config.toml
attn_scale = 0.125
grad_clip = 1.0
decay_shape = "linear"
Each number is 128 + 24 x the weight over its row's rms, rounded and kept within 0 to 255. Layers, rows and columns count from 0. Numbers have three digits each. The size before them is the row's rms in percent of the matrix's.

# layer 3 MLP up, 640x320, rms 0.143, rows 475-639, columns 0-39
105:131168141123132125153139088171102113120150122162114092115093147168124117108108156120146157112133130113112120099146128139
100:104127124137130105069141145090091120134116119122109158111107146151127113136140104145133107104119103134127087159120112129
096:147188129112124117121094116111186120135127103122147078125133108127140151158113139152108119151133160143141151102146136146
092:165152139081136089147123150108171125172127157124154148138133140104143107116157115123134103127120143092073120107127110170
101:136114109127124128136172089120150108120111092119132142123104114106147170131133162102096106090138126117149163168108117142
100:134192144133134127115120147135128142158183130139098137075131178070124157143127103096197118127105107084109105128111166140
098:130133160101088104156111098133109127107105158112145127160116146119130113104117129099122131105128154168130124132089164122
099:112092112112149094081114095108063153140110107150136141126146146098141111116173159157106095110137139106145124112191123175
091:156168155132091164118090146174122115139141156115148144136104140142068109072073102158145145109130071195145151112096143082
102:124140100163119176113120100173164172106161141130098100120120124135146156114119148125095119103104114147121100135124079082
093:100130095118163154142136103104137110135124122128128128127123140117154159108139101178138164076128131137130105134165131102
115:116117122145159113116116134129130112181160111139108142145152127133176126134139161126150083127165101124101131140139096110
098:098098149125114144118145156142162164105123108131131105089124115104166113177185161117111151107154120156110094095138084096
108:135095145163159091135141127139104125106151106141123080156130122092097116108112138175126080141167088142129102158110140122
098:164110123132114116128117160129141110099115120113129119122144099141132110141097114132157165092184154110095141161122150114
104:090120148148125151082128121085113124093128094110167140134152121166146100151114114166143099122103108106136143116107119110
099:114142138162155149157134185075098115117179143144157118144130145085149139142109132074158126154141115126136129079119111133
103:060120119089118149129121123089111130132103113174130182119084108144144126103098076189148115107118140132123146168133096143
099:131133119086149130140163134120110133173085110146110125112118092088107127144123163084175147102068137090169100130108134107
112:132130124116095089132135115120128157149137136157133094174134150124122173139120084155102123140144139128143114108105147134
090:109140114135137125118100099129079154149160160204123151112152139105160118111140133100121110151154139119151094110095105123
100:185140175117129135131118136093104129114132112111159154171104154136134179102148147130152115123115138139138084140091156138
101:135110140152103150112112089156132121094125138152123126135121124132091160145107158118113107183095100151124143143187122121
098:119132154154100174133121128151182132147143150145114127073121151120115132118120156124135122132126113144107103129134132129
101:096148119106116139138137095098148151124137135112099111128121120153143093098155147102091111117137128134132136151116138118
107:131146111070133132096151080118162144069129129146151120132101124171110133143188113132148121121115145148134122073166126111
099:118150161097114108148124108154148128077127147140153136107170094130156150129130109105129080134157093123135116111090130169
107:081117132117123135114179108121113104145154074173128120118185114147138098098144162102149109152133121107092143123102160170
098:143116152118100139147092136131115128166114129119182117113115172139080145108129107077153080123137146144196123185135154185
105:149150167123091125120166080148127146168142113100151148141110113089102156069141156096079159135107084143145158115117157109
104:131130131134161109122132152179129103149138150122107109103096155120122128141100144124143099120112109095160126134097139157
098:142102077124155105151125095155107132128185132114176187122111139143179178105148085099141103126098170157086139182144102093
098:131127164151129118076124105130155123149148108133131172115115140106115140106131142142117108135122127137135117129147123120
095:129083108125134137113120129127132110150119134143181164090172126103109129172157118100155154104105153128119137151142145136
097:145138103150116127173126113125084102111097147100065122112116149137122098125153179090148113096075149135142112114165168130
093:124104126098115114126132172124127157125147116137126146130093105131128099115140097118153121107153103099156090109173075135
100:111107101106125136134116151107144109112125151119160132080137181121163085094151146114115123128117098127122116136158104135
098:097137097136110129105173108154094156125156126097134094138137134148164127156143105142168103125174146110131099115135130135
098:145135090110166121089101112170122101127165141119133126134112085142105159112104128097082149150095109135156132147162115125
101:102132138148152082135116110154113117146152126168100122145134132119115128142130150139104163124156105102116121145154113104
096:097130150192129165105147121096141095102155099116160100096147185121147124158105120138136121130110115103118118142105105118
097:134141157135124129129120116178100152152127148146121097131160092109117163108113119109121126155155127154111089110100129119
100:175137152113140101142145156094158126132124124117170165161123133071121093136091138119179115111128140126145170143135096128
106:112096133132119115112117150143119133122152135165146144094202163162133113119113139103117166116079148106134094109129085167
102:111080114138124164106161134121179143078168077120135126116143128143157159137138144121151109114106136112157180168116096099
100:130083131133119110119122123124104131101127143161143140136140110127118120120118139099151152159127089136158101110120112127
103:112130162118137139123135082122120158172145118127106148111115096120093126088139123155134130124122142126163113108151094137
098:092120088143120152116121103161136169132136143151116154123121145136129138103129149134136131132181114098134148112125142134
108:110160139155108135119092123136105138172117128127096130112121104152147105143107110150117077110156138158137142122162153115
106:142168119092123095128120110112100099136126176129102103120107151163104127130155135152087175122178133118127169138128110104
092:114139131114133129119148112082144128077153148152119178158139132151137106135125165117150134165147145127164088129119132119
097:110146152141134116183147138164176105153125093120129079142146154169084159124133108102155152122138129112100133144094132152
093:109137112155165091117144133135135123132150176119114142134121115108118092134117132155145138148133162107169155169129087165
104:123152113102152128124111109129142101147131119109115147167140128126129108153130087118128122137145165197156146103098083146
093:156118122186132147125101109104161164128047141124155120123122089126138133113101161139151137145148096155128145149108161157
096:119149096131095074167112090141092151121124097095140115125134176145129104096119105135131120061139101143134129137118124093
100:127109147135124102167140091138145133137157155086127121113126133148128122092111101095089135127165123106107116129135152134
098:171115102118141150168114123119139111130162132128147140167119133093142093133116129107134165134112130141107171151092118131
098:131145098189134119134126110139158174118080091128105132082095133144111120148128168089180147131128128102144139120171127147
101:190139131094154128121120116140110182162124127107120114114166124110081172100116168147135161143148141127110159135130109138
099:085141199115100163153125127153119167092154162125127108140147108141141152129131127129114137125158094101155080110104121091
099:150152153117132115171124155148162145086136124167092101075161112135108084103097120153115119145109172109127128135115155161
101:137142092093149098111105124114134105142132090120112128098149152139137126130112101127144143149151191138146104117147131137
099:121135127134136108087144099100133129126111156119110139146123124118089134120145090117139146155108138190202115158121130088
105:107132142114128170143154125090131159166152075165102118158129135146190072144117109132084105131095115144127121110132123117
097:113113149104124177125117099144159125133106125151083122139102171097095128120118152099104163123148136123134164126135143135
099:168097171129161135134126141110117115133115132106128151144167116115129099145154132107119095146146132175131108156087124086
095:101149111145110115082118136132156138114087142084104124156123094147160130134136087106114151105176089111108150069119105147
100:095141127166152136148120121144135155154124133119071137112147108135090134141166108166120101135142128133162094192120104110
095:132111093126148135137138127132128139084169156101100117123143188100153140182127168130158168139116132150116100129113125139
098:113156158104132131130118125119121136146125181171098127166153144149119076133097116146133083117106139177195136123127132104
105:144125136072127102181145172118075121116040155160086135115182097103138134109152135144143144114075090086117097076161098136
100:157129132110142121145133124098157067087130160141119123105156119124160094128148174132097148180105144097161143161104140175
102:127153138122123104169105162099128113114145148152139149133124144161126120141134091116113141133113124158146113188133130127
096:084116130141107154100119065099114088116132144093074182110128132139146163145164136129088109125121113153126132138113085109
110:141101085094105161139116084125142127096150162121116129121109122134095119151108141118106146139120127133118115108129108148
100:097121105123174065091144151124096135127106076126192100159162107137125130129107155120152132147124136094151143156131134135
097:149088144109124141153142185149166116127160154115157165108122105173141138129100134085099181164172126126156103142137167114
102:105146107160112113126082119174116106113161102079179101144098122105134142129136125124108176134139148145126131153114092101
105:135120110107145129149102113137149153154172154101132106122093114129175121107118117126158150127167150145140144124135135151
102:128134148080087139139081127101155152089135120163108131149134120115112145121147178094118154120078109125142106129177161134
097:086097100157121183143132128137117155167078160143132145145100132126144123122176160125170167154075118085130064107124122178
101:137126102151155090149187090126159138123126153130112051137132110130136131120164100106150143117149107169150170132066125116
088:129073125090153132128113158124112136199120140120135141137123136100099122166103094162172118113143135184131102153116122142
103:172115111120130133127132155159166132122123103144123106120120136104142114153125127096169140130153156158153108127134124117
103:112152109118147076148092131119143122159105110148162136118129132139141106109121180132124145106157116116121131121149103173
108:185147076182105153088114163150146105106103061117146109154156167126118130128143160132103110138084151094142101114175123126
106:116123132147118147115177138130124150156171139198119099086104080096098118139103131108111118106145157134162140134126132119
095:123185149152116151122121134124114122126150123147142096179169175124093077088146129113114112166172100142124127132173134062
123:106146144135113120074125115189174116159222164138146167140141161149162140100143130134131125110124103146128108150165143109
106:156140083110120134147173083164103126106112113103147154114157125135108144103129157134089146103121119151155132094134119128
102:091129109088163154154057144154077116187137082133148109127152110128105086111086127097112145129118132145183163135127155127
090:120121146130100128190104160151106139157123144123140194133081110101138145135119130155145095105129126142130141122109118141
104:137162131139113172151114095115105142106130119151108096105146201116177120122101100108143119144145130093137142152134129095
096:100162141148157105091149113120143095184173166085133145171125115118130103085169147120095189146109122140123139088127105087
101:156120120115130133142132130145156179128091127143100159130103166114110134137152128124137153111130152099142105095129132120
100:132124125146116099135134105106132090148089087114131156181113139118120095120108150163098105124096147120144156121107087082
120:097088066144107178114105102140127154163119117088130112120084138088151120108139138160107093099124116098124136113092136114
114:148117139164145102136149140166128091166073126101101151113078198128093116113130146157151101148097162125128141169141162176
103:119126117163108157131137123096128127149134175151132113131150141134114111093134122146118113154146070115136114092104120138
102:128141118112123141083159117162114143141133161139111120099123110099100107093135166104123126162154133147115082097150106113
089:142142095130102176136109160155091110164098156092148081117163094097115151104125143101121118139138127173150155153078154141
100:134136160127136092123167127155086101104143130125131134164115147126140101141150146130077121155142111103099146138129129103
109:141136107131143122141118161166122168135187149155138099147134073122154117104125066135105157157107118150153118157149126119
102:091157141134131141173125096121137125129093149110117138139155179132115180140093117088117162102131089111163134152139137136
098:143130109097107182144115146116093165127138119153095156141119099122179121153126119149111092165153133124096122127159119129
101:114129111113146101119117123137085116148109099155150153134104131137130125138115116117082112161119160117095162124174155108
095:150144167104110126083138139134099111093123143120154106132123175081120130122178135178117117093139158145139114104066081118
111:100131126145112088153101090149140145124083075146119142149107146160103124099166134138098134131107124115148124125130156132
112:166167145156087158101114160149115107136107109124190123136086130107155159118118124126115100108095157096131083133130136121
090:096119143126109132115160098149130149152130140142104103135088128124174148158134160125152065092115125168148132065169108124
107:127079114142143153152096100143151106109098094130105120141098130099086084095084106133088114109151092117134120093100146142
094:142130146145176116122134184154092125178110144129097149152098092155120129109130087138122111108140079112141089102147172143
097:087115159131125154132162107077127150080116155077115122080115123117146124131116119082110141112114127158141149124115074111
105:118154167091118148085129099112160134107117122086114119149124103154119127113151086094144085160108126133138121177177110144
094:142117152112109166089135129152121103140121141129161107158161119124146118144090174092125085117168093116055158175099144132
100:099137134129177139117170123141158091157119097147121145088112118118142124114108105148101107143138121167139116148139149119
101:110123082157128120108147152122111152093150160089135142129103143125127126114074126102111154156168089108113105123073101131
096:111144126131112138160105176143183144088135131138116184116137123117132137093151126112185157109083105112149103172097162135
095:087119108171081133107101121129108112103134152164138165170088133141117175137143142146160127121156126148138109141117151121
099:103115166111138123138100144136127148119116113110101163141124071122133150097130141107120125096135108133102144148117134132
102:120114103153123138143154109162147142120088156193138141115144162132121125199149139123144124143130109128096125111132089141
093:089132115172148134132068091111121127124162101134150119140119139104141132132110161107118110163156116142124130116140154142
098:120096176149139124116134147115161108139166110141096149104126157149133100121148112133055156151135139123087129110114161112
095:129133152127100111129101089148130144111148108105162116131129168151127090127154132155107173110141141142088148092112148132
090:091118155109123121146140073132143116099146176176111136144144151123114161118158121116152157118148120152134177158118158133
099:079150109133113121110117136115131141139147166117136168139137101140132124141159119138127127146132146127121122167139148095
098:114074159133182118125141125142126157108115165105123107099123126154112122143179143138110095109159110074096150097119105124
105:106171130125140152089123115155092134120172143151124127118121144110153087121131147176135180088121108115125129181136142102
097:127149140117112100117101139080127147129173130110127104122096126123135158135188131094133119143127140118152121122135091139
101:166077181125135175090156155131141119156098111169128168138105076057144121118114065103155136098185125120146128110141138155
108:114105136117135116136130136172127122105140084118119112129128133085112152135129109097120120142113106137115085159123080153
095:145133121113151104170106125117187109122120117143110144117132147147139144104072134134134069126140098137155164147139112112
093:125091117129108112117155128146126157135095121128143121108105162154094130116119161109125109144107133168070158120107178092
093:123137135079128131157116110116149131142120121126120148097081112093151142065142114118165161083126137106161175173113177186
106:137089128155145104106158151137089136124103123149111105128118158181129152110075140087078135103122095114186140165098150114
099:181165127129124127098143158108096140100117166131113129118075091095116111107076130120091135133116126125102118141073120134
100:109122162147138149122103112145143163115124121117132080133121149123165107120121067160104154114162121106115137173155107139
103:089094113113079162130140150142145102112119153171094088124106152125116103142188138122128137113135115155142121149163133106
103:104106145123127112107106180132119138143134138174110164134142090130143141093146097130139130159141124126129144094151132124
095:107079113135107118137128141147128132170106116143118137152123129109184115121107140158134124110149129135122106136146152120
103:133121146133117107138150084061103123109150192117145147134159114163132114113137175128132142095118159163137176153129151157
091:129137103107089126092140133118118138138140183130148108131099107067104150109133151143109140147110098131161171153167137150
108:164091150101150094157123134169134108106135091122098101119128094148132113114138106132175136121132095117104095108097116157
104:143160176153146105145152128155097142129099097133086120115057152103106141115155130147096103154127165128149098125157155088
098:088159113158083135162142128147121129128160087105139123099147113127125158145153112130146163099095144141118128159128095092
098:101156133128101140106112140120143130107171097162122130127110087146148082134117140144156072155145161146114123161114157123
095:123151108149100153114147145126124126113096117128113134132145115101144119096131127149115091119119089112121160110089157143
104:158153116091104085153152119134088139115125140104136149133124134149127151128167092098127098135091129112106098123174125147
098:160189115135139130115131141141078112074131138081131113166120134125115116123145104126117176085121171096109136143148137139
095:127115128096125184139103090138157114124137154149122150130135146090136115168151148086139101110138142138092132101112122149
108:109136141096127124147129112141158101085139086169117167108134120113111106162133136129159118166116139134168145142167087094
103:144097123152146109168092107138160138157158135137138146128107100124122150158116135162121130145176129109129129153121136085
094:108116119127147089082108113148106141193097114125105153160161126144175123145160124157110152169143119133124138134121144100
091:140136045114091163185171125151086108093108141117109114120133143074138131157118123102101098175146114104135116121129152116
096:108096193147121138117105070129130131138084132145148150151180151128107146124069135098132141148097109161113095128086164115
100:113112103129097123138148118132133116137132085109175130065114192130108170147193150108126100143119123101090163148133109148
113:159123141138130110125132175123121116152097089146107126072158145119127130129109125085108149129083129126121124159154125170
104:141127127109103118097146097162118138096106145137178135123137113186129119132139128109121147070111131160112112178118101101
093:121151127124147077117117135142099117136171141112140162143162108118138161146145073139153127123165165088158188150125131124
100:140175114142160099100131136058126117155161122132120120108124132136142143166109090103097102147118111145114140125148136114
094:166176108127105148135161112109127135158150101129114112117122126107159070110122089110123143137078112120119142138112143093
096:151127145107096145125118112118067157099157132114145103127132102157075124165167115111094156156130135114130163138080135140
097:097099123098119130147159156143099122115060144120151119135136095118113111114116126117082140139143120096126168126130136126
100:127129145130132112129161090140167090113101144132101149081083144084130134154121118144142170155160074145114141120148110115